config = dict(
    num_hidden_layers=16,
    hidden_size=768,
    num_attention_heads=12,
    num_key_value_heads=3,
    head_dim=64,
    intermediate_size=2560,
    vocab_size=25734,
    hidden_act='swiglu',
    norm='rmsnorm',
    norm_place='pre',
    norm_eps=1e-05,
    positions='rope',
    rope_theta=10000.0,
    rope_fraction=0.75,
    qk_norm=True,
    attn_scale=0.125,
    bias='none',
    tie_word_embeddings=False,
    parallel_block=False,
    init='uniform',
    init_std_qkv=0.0125,
    init_std_o=0.0,
    init_std_up=0.0125,
    init_std_down=0.0,
    optimizer='adamw',
    learning_rate=0.000605,
    beta1=0.9,
    beta2=0.98,
    weight_decay=0.1,
    lr_head=0.00414,
    warmup_steps=215,
    schedule='cos',
    final_lr_fraction=0.1,
    batch_tokens=131072,
    max_seq_len=512,
    doc_mask=True,
    train_tokens=1088000000,
    max_steps=8301,
    dataset='wikipedia_en',
)
Each number is 128 + 32 x the weight over its row's rms, rounded and kept within 0 to 255. Layers, rows and columns count from 0. Numbers have three digits each. The size before them is the row's rms in percent of the matrix's.

# layer 4 MLP up, 2560x768, rms 0.0279, rows 2451-2522, columns 192-255
097:107109137063105117170106127155135156118131140070148110098108139152101106137092149128136167083110081184091109160180085180190152138086177157173120131149137127089128166072127065111135150136126214
100:119098086123132123128143181181193125183114104084108105106142143100157172157092094090171080150091092088090086071160104077145152165105145087117118155115121150144067129140143118104149153122081173
099:074135161040105151168165101153113170135122138142162155107094151094116143126116160165120127095119124108167119134156126104192093158126129105106140137133072190149118123121129176119132100180079166
095:165102157126158073126115110132135104089124115204120139154149103070177106116125090136120134159119135050113164125104129152149111081161074115093155123116074102087107109128079167175116181121142108
103:116128115096149095155089181144120089131066159133155100064172143142126157083152124113145132192130118138081101108137127091102079113162085118100159117100142125146139138140149104100129123127146133
102:118136105131122123093117149121108083087132119102114068119148142104078136162072134075134122111181130177166083165102195122178099127118115144104163123122209124129135105119122116212143131160140169
098:124138120133152128123097187146169162143201141122177145095140131128148145134198188093135104177131151152126113156158200096114099140103130125134094139135168112092079160116155119123193167128144146
103:137123139082099173169132098183134119146116141191105076123096172062108173144105095111182151155122112190111069115148148136072115152089137112160104136154132088142122096134153135094153153131085101
100:166171085118070114186111158070121104142117148107158104118180105129148090102137158113121145075151175160121100086196132121111166114157162137149158071051147144131124107135062154119178132105138136
104:040145156105161114067148087106141147127058107074149133131166216119165097167140109125158128106116053152090095103119080075114158183115106121137185163141089108160154120101104129135209164155103141
101:075106228067040169186138119132065144172165154147079094157157095176132164090149132120132090044070126121092137128141139087097102102098126145131134115069161141115142151180150184198170116161095161
098:151104131085118152078107156189152187140109222099128124120168136112128167140156108155123160076130199134094116144171125142138130142164109120117163186169104120143083168140138090124140118156106140
100:183151092115098131138137108106113151119120174078113089153126103060108117081126198118175089151112104130197161149141074110107104133142133106134138102092095129159111121154178156158133146104192081
104:156112078104106083151194159150118143158135158138148116177098169160139145123096214162174160146175161126121104098157119125142143117121139164149118156101123146115141151134130170089120133087064173
104:136121102155119112171129150172089094127088089130139123161131047106115137120104141192154110130140107082121137161144169062143038191073117110111189069066156142145135122090145165081116122129102134
098:123099164170147156157127088184109149190097163070168147083136164147090163096108159178162118106139136097147142039147183151109116163141135140192204145151119147128122127127080095158085092173168136
100:152140145173117125113084123203136099192148123180063163139168092111055155186152101192085153172195105084129110147145152170112134175069142166085149109109055139173115182112096117138091089080113128
101:110124114064187094113080152107050088150118150083172088162126181138134149140144135121167099088127150103085120096134205170127113162205118156175121127073169088125133174167204154147144155095148166
093:127140149117134118123081163136085122080181179175126163163164110146139153155115102111103130138110156142115176114105087136094051184080140133117165145138176110120098111112141194136127121133067162
099:136129164116102145153159121118138185138092196113172120161132152184158149093153195125127101152128092112122164108176125092089073127129102084127173063090052114126095046165101108175093139105187129
100:130152101199136137173124138084116179124164132134111119109143159155119111066124123126121213136119096112138082203105185139180194130107172114170162074101062115116100143151100117127026157114135148
099:146137118087121174145108117028079180132150030107145138129118077065155131143123109105127105147137085153161136116098185113126133136140099119142160174047132109181138103098088187145142119118100135
101:067123090139114155159171166142142136084152116093103087090087095129108104072136184171163099158159071155110054164100117125121167097097122099095144124125104165133166153128155157138094106109093140
104:088101109182132101136096169119149185158144110110161164097120112154106122077140162143173177152127148181115160079152122113169132154098137093171093142144160128103101129157090099110079147089174141
096:181093143162138145141152119069146077107200113115124115119139140171161160152103106145169138113116088085180128114125148144097141121133114137146112141119158133120166128082113137118135117093139122
103:146137113137156121136041122132101102137137167072119153147140149137142153098154096184101127140142119133098098063104124135140136132109124048143140105149158094088080222098157136057147136092096110
104:097164094105128126139137146137037132096080149120116091131176090174196159156179098075171129113176121099131174122152101145157092103129149128141104135162122153114091233113069033090100176157144116
100:146152075131113087100079091151138195153148165135157102196133114105134131130115120101156147089194137113139132104168153085117068159121113172096139214123038148149152123192167124183138137169095135
099:140110129116150133077118140108137120078193084154097108154110162166168127136117111193079144132123153082068160145140131093097101097193087127122124131121102164091115098118122126141147105123145117
100:156146169121157158135120152091037138142128091134127112170144116121132130187149125123146094132196144099188111112159114163137125139106142131182116106181130130108150132141107175139154169127089122
097:135104129135079136149130107097116154141141187181103166126127112090127099174128130181120127150178184110149084076145124100221115185114131121136132135142131185127126081140073148155147152130124144
099:105168104154092148128160152157183087189182141103096131096107161080104129152110184142125173145154132126102137117080173132156162118072144106173113064141124165183119157140108112092113173101145057
102:095140096161119142075052158114133118133081088110113080123158189141074169103114165156150110111102152144128109071114071098109149124138116125180137143139157152182105120120147095112113106149120167
100:142077173127074147200163175152093148148083146140100104123116182130128149171122122116118190131149121084162141115183105121118182115103113134090125117149103174135149165156138133196133139127197130
099:106118062138112161170124103165138076105194182189164102097167098082128054089132083117168167227167162136111049077073111095108126111129156105159143125076095130138116130094115179054140126108130162
100:148119135145081174147159122122139085130177146159128106124158207091136086166118164096129100164111178128130154142102143065106070119072104156104117187164077110139169179173160068092155106137159113
098:107138132158155151134141058106149092118181110125148116170126112152155125087096101174196136150097098178157146144155095102088069186129110151110132168086125119102140056124142131109139122155118096
104:130150091127152133092114112092144116064162073166116169148097115066118124106155092120141201163150138162130110158091136182112096138147131112120130161029129111139114137101154101102128141099105108
105:142163138142142094124082116135134138129143085141134096108088154123082100159138144156073069097070109093074157162152164127123128172187190142168056138110106162115109130102116187155153098174116116
100:132152161134137161171100158119066114137118054120126141144106137176097168160133142125096106132107085111098089159125133090122169106104116116178137127131146153138130097060108121098151106177134086
100:150125123128133170079131108169101098104115107088140107103162120168085145148146081172102133100088175086083123138139154132129114164112089131135081109125119153172083153074120178113100170198158167
101:118201106155141096105045182185158107120136102141161125166143061140150110193162108121132088146181126059148137115149143088141071128114123089157062126153180161209178148110068124126101141077134176
099:160120126075141137155138173142159114105067073072152159106103164142144131081130163129176139165136135106167080170204143129142107123117122159134092164220100108142126153147181119129159119157164098
099:176111059148167104133135171049084122147079121139103120157110135103076147155178158098114141086195149099144025115143120104128119135119170086053178132075104119179142141083132078121151120086076147
094:117089130084091098128080127153100157154081106158171140213112121095140161139152145098094157213155119140083161079152129148108127067101122168062126133237068095140144141062150151158122121139097133
100:165117112113163088088126104150140054122171146106090126172113151129171142132091101070107131125159168122102106122152167156157121092121160092120133126195122078102112129156113113155112119151193121
101:165115147100104104124111141091164141136121146136182144097099086175157110149134152096197109075130123162116181129170111135145128095077140123116159137133083087152163139165149134198117096123163081
103:069101108095053125086119078126150059132135140134060096103053160130045102124046083089077151105083145076117114133103127137153174114060113116154078106130055127090069121157147108131152100100170138
104:148079087102158079110175103124075068151124122095094121076136120128166141160137185153162081136155123121101141189153136101103117182171159087113098122116150138104162121088116122112141156122088117
100:126091182061190122115070156058122080131075153132142105116139120112133104134131166106143170185119175152186073152158146109120120137129141185129080084195187159127107143152131161031115077130075203
096:124107105087132143132124135123170135186129154123134136144131142135101142114182104080145111151116123163120122160161148137168110164177110163096124118124146139048154121153103098151096131094099082
101:152126146112111149124117104106119157161153115161127115182090148108136113105134123126126088125116105128128131131214144222121170134124160101136133131154199068037124079128151144113111205170112115
112:147085120125119121198156082167179166140124191169173161131111098083107143096143116152113106093158183074122140081101124111160155144195092104162149088106185103148150120120168105106177082123092133
099:046104140126135096113160138121124096164167178169071155109109091176138147141112102239162098142168153117139189217149148152121124131152165121125111058148137111150096180129132133098148129125143129
095:146085150135130143167142148080123159064118141075140071150177166124116152139117110139106110103113100144112128135135146188114122178177202088122105119147140133112195108116110186157107130069134130
095:121108088144106144164132104074120141192067130120170153172157167140188177117155120127151072176087095139115112128089082151134157124114099114145123186079174143067149170178125223142108067126154151
101:151159133139096184085097088163129179100145091140068105158149180107119131107117117171099129135113178103190171161122077185130113099134123106129106105152155147181138094116080123086176139117074139
096:128099105162091151151111089116108127141103112165042122071152164039069141131119179096140109159074148138094185136101161077105098126105111109080151096128116144140085116129147113126114152131117081
101:110127090115072116106131112174099105157113149153086174143128158129100081110117077110072199142181121096150157106122138110103119101078159118113144140122128102188143122077103140105099137168058179
099:198165087160056125132139128095142097168109065097124078139108106088102080191175075149111164132059135140140121098119200144175097073131101091090179092149168106083142171130089066108124147147080106
101:113126113107101091104125121100079111178166124164094149161158154137102110118067089139158149124139162114156080175119117120167143075139118180126138063180146112079168122104087134171111141159114146
099:111142111158138161102196133056099133149122161145161153116159108213152176122099139144065129151146134065068109187106169104121180099099178141136104162132128097086137077083118088118131116163106122
102:142127113102161147112149181129106157167182161135137164149105132142085152160189072148144163158146152111125143081141116157162120115120099094145097129125145115136074093078123139073160142103167107
095:126099088131107128066079147139104154117204084074191168170140080121126083084127167116161130155107108160116132133166113160133170123156143195126143145154083104079134071099182100089144131078114207
101:085152088111096078116114165173112134153088150162140160093111227117135165144195110095136131114101095146076118163150205140174132122190116098178081176154186138178118147177126125132145112177121135
104:072115120118111084200082141176119066131161119132127140149099133150119150131087101127126093099073125132127186069139167128144154090104170170097085097120153143153153133106148155089093118115084200
104:103107076124153149174137097104147118182144080156152085115119162110174075143154123150134145115126097190158117114083102123116082159080122179137148147116178143110132116094106153114155155129129143
109:115140138142144117105140125170086031094145112130111115105127125172097169176159123104105170102162121159125164211140102094138084209144134168153071145119089132137170083139151097113092093145137132
099:045129088161148111084142167134199181136122155104152183127136149140112137134135143169148114161151141097137168103115107135098139088170108084078117190105187099098099109079133141120144095106100158
099:149134146149142084125128127118163132189117156178110130099067071113122090131089088172106108130166146157154158158106141160106162139124105183077133073130164117144092135151121155072074143119171137
107:120154143083114124157135144165118161078143163140128104158133161123126123105132096051118121150127086116124117107105137146137119166144147125108204097145072108133128149123157167135103101162177159
102:153151079118097198098146153152153143141161102118173099148120192095155146139146163114105153093128160140142118099055119096176103163152135198141143143109093114076135126118151078096099133080132102
# layer 4 MLP down (transposed), 2560x768, rms 0.0265, rows 2451-2521, columns 192-255
096:139145109104146073184093099129046125116093139140076151051140131111102149174125178114120203111112121124095092088075137122081123140159192079147108156146108148174100143171151137112123061098104121
099:109092124120127133104174109111130151139088166115126120143131120153130107075110102111153127116156138095127114165141140145121171106125111194102130148179133113099083147108101163148104123150162097
099:119140158112183113126123145100181148096153122130123097132099072091147149185093106140138053131182182165180150090078090084095141117175148130158198160142179087133184138100178119136145086147189114
096:173155061183144108101115179088148084055091109127106102077166136086130123148118132099108122097092109094173143160136129176157132092182085116095111163065097108109125138181134141123145144052133114
102:158083125094160069158122112113131165173073175177130123094119143128140130117119084129109163116121092073107103080174078176165098147165084120051186099087100135147123104157127133137115152100205135
101:107193138114162062124104143186172111094097106149134170138158118095156128107109195095141093129118151111142156124102145107092146188084133160164112093135090178131129158137140131110100130150089121
100:167112139063136153143088146072093175125128114121129107088130106158143137109190177076130079112155119124092150132112163091144190121096138151138122164118119092132125136134139163013180136152136132
103:109146114166134118117109089080136094135114129094115180147153113113179131104113130124118098172136120082129140158111077104145090152105124101100176138086122131170152177107099115108138102116197123
100:092132138087130139114117103111126026074182172086104155099100127120102108166122126139153103120103124187101111175171137088135089112214087101139110122100103100095142127070149140115128146148158166
102:186101126084096136167149150161165148201115118143110148122117098145208150138165089135080192163130155140117127178075202115113095109069152129108128144109205138203137107130114126206120098116163121
103:149079127126168070162092078182080150122096088131147146087070118085118131165101132098115095083129084126141115159131048146128091099192120122115070140176082113136143137192140178138137137154085061
099:169168093085074123108117143226136104110186115087091107146136151141157114156135142052096144108128081182134150149117153131178139128094092148161118073075112142160159129070141111162091147134126165
099:153150143075081108104134090052091139121132140173152107120142155165123127157140133137109111196133161165138091103109110135172111167136107090110096108112147153121081099076132080097099079120124139
105:099100124166095106044121169191121165105115184163162135122132143122148105121162170101122117156182105145162098140155111115120152133190127173081129121112101171156165150108073127126088114069095109
103:100129135144186140128134139126111135117086177101090122162114144155123127127084146152189106138103204170157110137055122119138147154166113088088121173137141140180113129117109147126115064068170147
101:078156164085080176119181162127101135166071100093077096127141083174140129098137097095115107079075183168162105178133191111119127118140115142119153129130143082134120146173139124169138071151107082
100:108103156105166106104073115181137123169131139130120141122114125097080084159079085145189094170122133104137078122119114150097133150143141143097123139145111091184061110078124112138148146133118211
104:120111101167169147130157123099123126086160134127120174127185132106126055165127124137104156138070128117102120147113093081085108143075147093129116131174146146106097153178142112128073133173128085
097:112149108102161117123099131180095149109175135144148093115120140123162157122108144143096132158100144091074094105082157106119073151125098107120125118204216105125129138132168122120101112132117107
100:149099114095160154134128155148159174110129113121145115201118167121136115102075150137117113143156147088115126098120128171090120164123158157113111140139112104093092113155117109149101109097116135
098:135070095123142149156116155159139097122170146099156110113163077090160096086184112070149110147140099106147102154180112118124110162212110138158117134145101122132140076068104166100118121137136141
099:122171107135136169128136070146108148114078219106118160086097120109180091149088054097130144108137168136112147102155133100137105061144111102155168136145122125112135113125193119162123110113157068
101:153107150142070107130088115177160121146126138156072176140064165154133167119084079159132100104132141099098077140128138067107154142132153143146103132108162122107100147116160122122154127222144150
104:196104154097128167107140132125172100124112165119109087096098128159167119122150171089124103144093139130112073126075143157111154143093176093068111114126102072135149119161137143204138081107124100
098:116166146104125126115192090065173095102153160109051100120112107083162105091087139109081112176038096085162164108101083149047141185162082178129149140144165123100138151165120071078155123128124107
101:176112119064147161139104112150119093165101203153182111084138110085180127159155129116143103090127178111158118085163091188101130138152072076159131115086148112193082130092144111144169124107152134
107:098068152177170190077113115120167144138134099128134133121123085121050086099107152131130140100145152150081109114123159129108141059118157145176171165108130152154113074121170168146220122164113126
102:126136049109033153088188134135155173095180116140141120147118110099149170131093166093173087106145142122131112135076101153107109149080090124155124125138127078174155079117134062133128141139131104
100:159172106094113130078078118120106116120088099090119101119091107170152106141158087114098125141148168109119109165137123191107071143066146137148100135186112099126118115129100101120123142099108165
100:094137096093156082148091101163139129158103124162097213065101108134153100131093106102130150069094102166130109061162122088088110102168127098090149143167087137192095116136133134131098152150155110
097:147082112089108195128078176123170139125142130128100060148111132127139079098111112182217149174180141125134119088143122177204077121142119119111174071095147117112149112106177143116089160055124132
099:170118121118116142146106217163219145107140164107129145150117154147131155101031130172125116139118143089169149127143143124103163112167116157103130104121121156106139116138161126109153166104159100
100:151167114136145146188104104142131102156094065125072156087026113129140139109088157185151105128119169071135153171122109128141142127137097131137121103122142131160103121049140144106165119106085174
098:166096076122103181134145127120092132192152102123148091083111096074130167196189120134142132136118147133161128097113164161121138143078121110114147139128150150170150139151106127180081154125078120
101:114070155082151086078196171109102124148128149137107128075144123100047122080161082109152117166088110153096128099207107103141126115128151180090132125162180214147148056148117174157100161107146167
102:073151161073113136149185125122115094138132209104142157095164143111153087105127055140145194144207108154169082122108152115091142221089141150178171122133142183117121125155118066123129095092155182
097:170204162131148145135110159056088068125139131109087182215101150137121139105182147193143155088114164129092097152146152167116121142099104199139094150156085136121142157119149110089101132068151164
103:198177087145136175096157140118125160133095136141143169204106152084160066126201090154166137120076116089159168107106089068100166158155115137105093119086163120124120115170081094092141151127075127
106:113129148104110164150151167125145116118116136139131163068154076075091155089065113154188136140178165122102079118134159167118183125189118126086145147118156067109190137131100117129170056114168127
101:163116110119102099084156088126091105099113179091176109138152090165131033102142130122135153116129122114147137154087093195135128127096094051092195160127138101143107142151183109145180098119134199
101:133124107141140082207095122089147161097101156112135109079137137097143079061131143132118114094119130090139080161110075136162113122150129143160102138083139115127119080079144128174201158110128101
101:088150123122125139100165094110158186107169098080144080083165094105135093075192061114072106078124173108097147130154122116066181143123139098168083133176133115088104170114105170152138105080110135
100:144130099178116154126156097153121131094094130136119141166111113122110157127159128158121087157142106144062132116136114158146187138152144138137130147105071114099158183140201124178154107155135117
101:200098114106135132164137158113122093123140121137087179084138109132192153178111174135110111088137170109192110116119135114106132167119125109139118091159176045124160122067130108116149172117122168
097:142054122106131115153071131084120112164137139170141102122085188167116143104174162105083106093166151098133116132146100082129130155126139104124109129110111062150089160148129183091136104157157143
102:085141075113194142157096141165144075074115140205086154168105108148215188159150076124088172168170168129100119138071112097178119118109091086154119115095154053155131110128124174134130102149164166
101:124142122117080092134037130076135103076155148163123137167199127140097147122084159095146118112131135104042183192116123130129138192136138139126165081113126089135108114099109107139116066129102139
099:170144121117122111135143079074128133141107131067135162136120079142128151151135102105074119121115146163089111148160142126055148110165127125175120100171117144110108104168141091148091152096126137
102:183135114150144127213116118117134147102133090083131120168132084137091136184184154068136083160177124100082121167135073125083105037104122097081206100133168133163102159143070085129112085149106138
099:119051096136136171172125126168146132154094086179141151137097142146164172168138100127163107164130132187181104051108130155122140169080130140147117104152166151162197132107112103179094128124091099
100:078131207072089153131145142149109124132124122085096187143159152159096194136117124078136142099124132156155110126113148120090119085166079160103173123123166173117128144103086186139168090127105161
101:152157146160069091091127083207126120169127109116106108106166163130143213109146114136106167187108107084129147134108176188140129053092099127114151177157189133093144158107123081134113132154095104
101:131074096149149169151084117142169113127108120099168122093156102045168149098141124085124087124113095116109078098139112142078132099183124148104121173089096178144167078075135126122131127183127122
099:151164156207130144124180183168160094103098134104137127077193198074093158073095108116087146135148145075146147105080110096146167095138127162062108130085101139151169089097114137147122189141175154
096:161092123095133138113116102182169086181146171081189173119196173167143141161097109079162150093107085139118100152137107129091156127155145097096148188144104074160069158136176165143172185136128066
099:064034185124084140149158115163158087159216149139147094067130085124133083156121161050096136086143209131152089160143093145126163111102123136124151067121149124121058120062196091087143142083104176
103:171111149137095147147109108072178127132130130099201056193120078079172140117181120126155125172127122150118093158119049162154074117118054173153139112117108137131090076063106147108130178134081088
095:125155157114090102141137045148138202111112143116139097097211109037100093084186178165146107124094115093131164117074100162137083073152124128110056165177100118119169084130119102139085122168143112
103:111152095112126156177201154146177108160143090104138195115114181210146142133162083119140166108115078121121121146083089119122084067079121145093136069182140130110115103121094126171092146123104141
099:147132137124188159043174137128150097120172136167097147138137139118107100150194184125140145114113184180157152119134092156099146172082093125068133171089067144079144109141070148130082130102106156
101:116163132087173131165101172093161091183136134149119091099106072131170146128062143100091097139135162080113137128182124152136146106127116132194098097119129041116126162126056169112116186094151105
098:131062100147207149180184153100143141167142113124109103157130095118111111121112139121092048136127127140178051138159065116156141077135106100106110131047069149098088234118133110078164159124110146
104:125109097172180147088195143119178067099125156088100179122124125132127083113142091144117175127133154088148144205078144159102117119097120148088105136093141045116113019132086082176208146114145137
097:152091151077115065175144093104129087071129137186178139136159107060162124155125149081173112122172154128077129133144087091156109183115123177129213146125169140067201187146190189060084124106108088
103:146121097123128104104076172148140165147094108144148107138088138125126151111172098099102116067126111182150123188102105150196150183150143104061150203128106125097164165112154182089143156188139049
105:113208123144157158168167146137115051099155115104128161122158097114175157115080118123152116181176128135168211104166109176103092162071155125121150098131082144164112148059125133094071094167185109
105:123220088158127034141119078114168167105098140068128145117152141130106119107162155089104095114162169202088116066110114154122100127094152077096214144142165112147137131093110095197131168128143081
103:126167117155160123091135083138084121152086104132111135092129154140083155150174186119128122076062108053149169089153141146135135162101165100128078072116107146107118125126104045161086141085146133
097:173120168155145100143183080097108143083095157160142093153169094166107071128082134123115134103097108131113072083107135107091138127095171112088124117105125119082116142145110126180101103133166105
100:097111110153120140172193163142114158122186139132105102061148135119123159135187108103112129139119124159186119117112089194075142104164179102141114141169122088189149161137104122132122141072133102
106:106151115147098137148101167129158159112182116130057087139160157138067162168152107084190063111141110096093162179132159159204153170144141122111122135131134138143083065149091089116101148111163136
# layer 4 MLP gate, 2560x768, rms 0.029, rows 2452-2522, columns 192-255
098:111088123170085098139086145112101111156095134198170137107096041174147065120099171120138112141099191141212139136110163094127099136190108139166131146148168127111176160144108138100152083159166127
098:112092108129103062170150210086163145171150140101087184129154097104175126156100124156125060110147072129124102115114132088156026104094102102140074108073177211148135103112099127125138140159153189
094:156124088100170110110158122113088117140090097122149148142123091161080092075137152114135201145141179111116168164140115134125138124114187122123107124106104178214119154120156132127066087152140159
107:088152092091114107037182164104132139164135098090167107115162084089149116141091120178113071059168119104095158130167138060147130152138134108102132086109163172101137158110119126129107139173163091
101:177172195105088091119182134101122172232120088131128139116106103085198198177128122154131171101160132169142091097133142097146120128120143102067022105165113130169047116122128090059089121140112100
096:149105121158135106156132128120097180136071126118148096162138173143133137033153165093088134148096126174135140167108214125103147166095145144110105102095210169098204124126151172051132118150134160
104:125078089146162108159174162175156115176131152146126132124104083120113088086092103140129171103148147157206143165180155151166095193202140163189068118130127118191099167125195083145117124145175144
097:095111171145153129113177092128055104152104086112145148091160157146166160155051167121154100096107073164123102142124139082128135083128120065123096143103072091133109082138132092122112144139059216
102:133165144154104111082163096125128067156107099146117182100098179124150163126086119201122104152120150144162116162115140163120117085157160180076144125154097102123078124089084127153085096119102123
103:128127182152153144061121130180137146100182131124099124166102090095082171149097095123138102056137106135127096132105132122125113126136055130099121143096100143105109126115186142099150115172179134
099:125116134130094158128134176164125035134152159083149130069197118139136149140132107041141134140074079147132088192092159085141105079118126116135103117188081130217129104126105098181110092117150202
105:102112136121080078108135146134130099101093176165159203155092100157146103104137095137141126165078132128081190114125138131133186105136134094163120097134120129123134113133047144125112128120100144
115:097121187128122117140114239114145076114088154116171119075110107149106145180134144084136092134157163178141130175179134089136145175111080089132125138134113149148112169123120112145114057153122172
102:114114142126150133114111133153098127151147073172166105134159125111112167113102083140070122119093129126152091153131171120094143150139055187158085170155138146139097142159078122128115161126156113
097:154174128113114066147138136133108102115140157140121106069127160117159100118123173101137106093130144119101123164080148096124139148141169118138067164146112182140143166151094138128161146159106097
101:121108143075141159153187129125136090118098177205118150080172111120099120073097146118114136120103121155153090165164158168155080170132167153107087112126068140110135131117121148130102125126056159
102:133151120147084105109129123111157084125180128123103128126109132122105107127058139131120102085175108168126103182173128103102115161071136148157133129161145083093053128161145128162056201103113151
093:099126134130130072092103183163186086169069110165135127076097134157133111142114099159163179183123138126096102136107125104110167161151168170082142135203126111127126110132176119131122128129133113
101:114125169111095152150124162161122119134072140118105126127138092127166107165162099116118076126165140112111150046116075073162119160131110100135153148081159080133107148167081106134162111092144115
101:116147176129220128157123171070159166154096077164143165145156145120169121138109092116089140076156133129113088105182072157106185200151156110126167135168148135119162049133134120162083143147118130
098:132124149140144154123049133113122079106138181131122157189092128087085125127169092116164108111122145137125141120138120151171134107079107090118120136121122108148156135111206121101162090105110131
100:124129125163181115094087066155137119086132106135144161113113152076141135111203129126157142146145093130164112160168138117131115113143123147137129172140114126145108213110164120122142074170115136
100:126124115160193126092119129137166135096129125088150110122139186138115138149111156127153182142124102107123157103142142153104154087142150080123111092128122097126087136186151080160121039083169120
097:162167104083120116095129177132114183106192092165113132173121160123091106171144110076149127117158165143133111117138162152142143140138162136129148118130140172148113106134162174114124170149195112
100:162129078145129134147115138109142118088148182144152195138138117160102179060114139156119117134082164196095065148066182136129125130104131142127186061158123123156072114160135175162102122099184119
101:099130128153162145114121163126179153071171132146077063062147183084114098104090142150073155134180122155150154137139133147164109096128197110110186110148111139136116101121121182138094135164080122
102:100087078044110103126151172074108145163123099154143124119114121132169173138183055160128093103120140107117100122193122110136074159186118094106045104106174124141085110181146160141091143125137198
100:160114142106130143197078068096098083116104172128171129120098170052131106099096136146129134121119154165109114105155105088113113144137126082148104159131095138040121088105114115102129125198112101
101:141133129154145147117151106075114190078155166095156081142137154116114125133116123109071167159173156130084172126109182119108131114108105108175149145145110147118086114176125078136131132117177127
101:081108094112136161087082156169084127101091118084142147125147099143104189110101130109069137118074155104122131065093161088058176125080125100160107137126102106112150160132065155117078095125137110
100:124120098143161149198146184119152153107088148184132083151123075133124163118196162124103139099170122156103083084118170141124085146185069133169163100098133117144142085135133113173176108174145093
096:074113100105141125164083099120129124076151068131144120135129092167134155106149147106084067102147104134138179133117128146096183142158131066160135086133179096122156147035132094141156120163158094
099:153170090212113086160130113125103121066169132136108135095155154155092098102124185127150092142073167081080157125135164128147087088154145097096118106113132139079184144105147117082206159090113153
099:149161134131104119093120168153057159154096101126114148211071084119205185176118188124050144088103166105118162163095120165098091198119170079134104167092138145149135182106123095167082113100061118
102:161111200195088172184093129115117127078067142172141093105153143131135150138120112107118129172118126155104134154043146113096154085133090122093088130153140098128108103073149204154121061122118154
094:092137155088079106145182112090121178118065085131124132052131098150174098093115085122146138129129174112127110142157137099142048138082153090110170135142129076152171118151139143115148111107134152
101:160166181111071149121168186077122140128119169133106074130142122099127137139144068146138147118180101136136174143105111104112077168092090105112157111117163146155073059118138133165157059108136127
104:084134130120112192134127169162173044163058088125094117126150111107090184103104150113089119092096156168117128145123168140113153129127106140143140115131184101126136140120142127166154114106158131
096:144122120150157162171122114167143129104115171185146105161087173115135077142120102116126074181166121193124139080155110157099114123088121135086168146120068142123104124126035206166117110114112173
099:154130098115117120144207172139180107162140050132161110187154185120127167128135150152161154143116098148148140185117122157151141182149119143188148130164102098099119159127122068123120078131096123
102:132157124052122170143123124144081119120136120110118063075156155136157166158137151073087096099168142127130074144151150142126138100091080140152120113137161104112081135111153133146101146133124102
096:142112140060171116100149175104184085155049131094146127163061097178103155122126163170091143083155086149109130157130128103086144092142167119112103105135078109130176107126171076101162127129123142
101:102138132134145121083138119137119156180151125138114098129150094179148175157134123132147100068069152131156117137095140138110099177066097137168128158150155087196144153158111129123151173152109171
096:166093200123159156126091108148098164053152122066158157119154153122150148142147176135190101108113120199163142081081103138178116164109097097111168118132126197081154120113121149105106080136159092
101:110109180150112088114153162091100122161139115087139095161137133126166103108091156083132058099113177137109131131101161107129123145126142132116119167159090130113101127140108094142082093109132155
099:150114107168097157127091144061088191099157099113171139164163097115142158166117210104127101143147161154092086113124166066147127096177120119090086070156199158114158142144150184143174157147143125
101:110201174116121155126133155179064180110107137178159115157177111116131106100125130093105105134160151167155115173101138157118128131182126127090091128148223176158088083104098145120088110184109130
104:119132118122124116136092171153156108089086149137112167062142126119128134215103062108163125130169152218148175141115087145107095078118161092109148100000147146160150131097111151114138103134124109
098:142096151161111088125091121093155102121108156151149118160071112198136102168113206148087069142164147152189088129093086171134154112090061081181095146120078149095134087154117122133130115145154139
096:172146126153194134139133154136157100117133147139114041140150109134176135144152108127121090129113151119121095121143115087109102160129144094120087094069134151131157156140126094091156163074083086
101:074116134115142191157109153116108131123186125184173090162135129171082105101134111142132109070162103173112114131116102107110144146160158089176133135175094138086134161144122097119112165146221076
119:126163115162105052105148129132141123089134106178090096134169150183150150088063125160137135107113183130139106178127149108086113076072157163080144135133115200179112121136113140136098126158209118
096:154118136125177088177147139093115154112156179066134152169147132136127128120154160138184107064110136166092149098121125114180091113076158097144173153094087120131150186077087177128095086097128166
093:125135129140158117105107175114174175145105197162216110084114125119136120177101082111128177104123125127103133119125146131182140130163143111044085161172106139072100141136124170134105125104126144
098:137095191042178085123076134091164219161152125154164148151154119179142118063116151070093171116158110151055125149171119168121139112163158177088140169140125094130126113105143122163089138109105117
101:075200169141071157133118169095167157149176144137147105164099038060082081166106183114163121148127114090145113138099147088170097146104116171086121149193131138124056054091125181120137103129058124
093:095078128086120148045117168111174133118134145171111129114147072081201092124085166129186174117168156136117114060152093114066053147151163163135137136147109128127124111091191092093130085127096130
105:094154200150128120106102136146104140125104114158151143099171135147097134067118099126124102160094169151120162123123140078179175096170115150093131152110088181090080139190200107127097157162112135
097:119100143123121109116157119118109173167128189153166134129127104105173142105134146093139104067179130131078205143112102128158111104129107198102092129052131143068125113127119116102093155175147121
099:114126132166113167172070191109119159113081169146105105127202204227082151101178085143115154047110101152126149133086165193135104122183088109188107159104163147075089126161100101157061064150145153
097:181121169119108179106161105115157112125140124139085112102165144119105172071101126122131089139110132129147121114152109093133112140113147136151154123111067129183099140125126110198172155108151128
104:130139134134143142122090146121048126124120094101108180092174126186120109179079156111183130148156139145119122111121163094145106153052119117121083141126089096180107137111133176130050041106162167
097:145119149066060162129119119104137094117138148140113126110137150105139128116117103107088168127116147190039126062071137115097171141155102170107169097146139180130129114127156118100135095173186116
101:157125142118068128106151161139189106138119143110217129126126094107126179166151114100133109168103145101064121099109193101118160147132144102012141084155136163145118149145130097165068093122081111
104:101120146134067085163086096136110083092158102174165161122120148166181109131115116086129092094091103091072140147078104100080135157147083144099101154176180178144075218114159154116134087131117152
104:108142165094121164161120115100084148174094108101127155143173079092182155140093123092138090103171095175129130175123171101182081116119175127164145094121131126186155128086120120120124111154101148
111:140111117130165119107182163115132100156059108148134136111181144150136063030118177182122134137089098185097116144129119088180186121135153081163166147133140108176173108121136085152118086067089190
093:102113116138119160166127153160131156133110142130115157165162151219125082167131102121149067202144178089139094112172118075124117203126122179093125137165136134163150069076107154079177094113153119
102:105146083147134134098165159057156148071093132122104088103183135132080130125153116211070112132091116129156112132146114098067157143082145139128153124127054140133158101102096156128134085112127105
113:118123147183117154131147187105090133147163148073131097156139065121130154175095115111196132132138094136112155090156134124138145114126091162069132135112128157143107063167122106093135087170111188
101:163152058101098119151179147105186149174125105191147143184110196079181156145149073139095057067168105129112083114157115140172089168090221118095111092100113121195084106132103115131135159136143156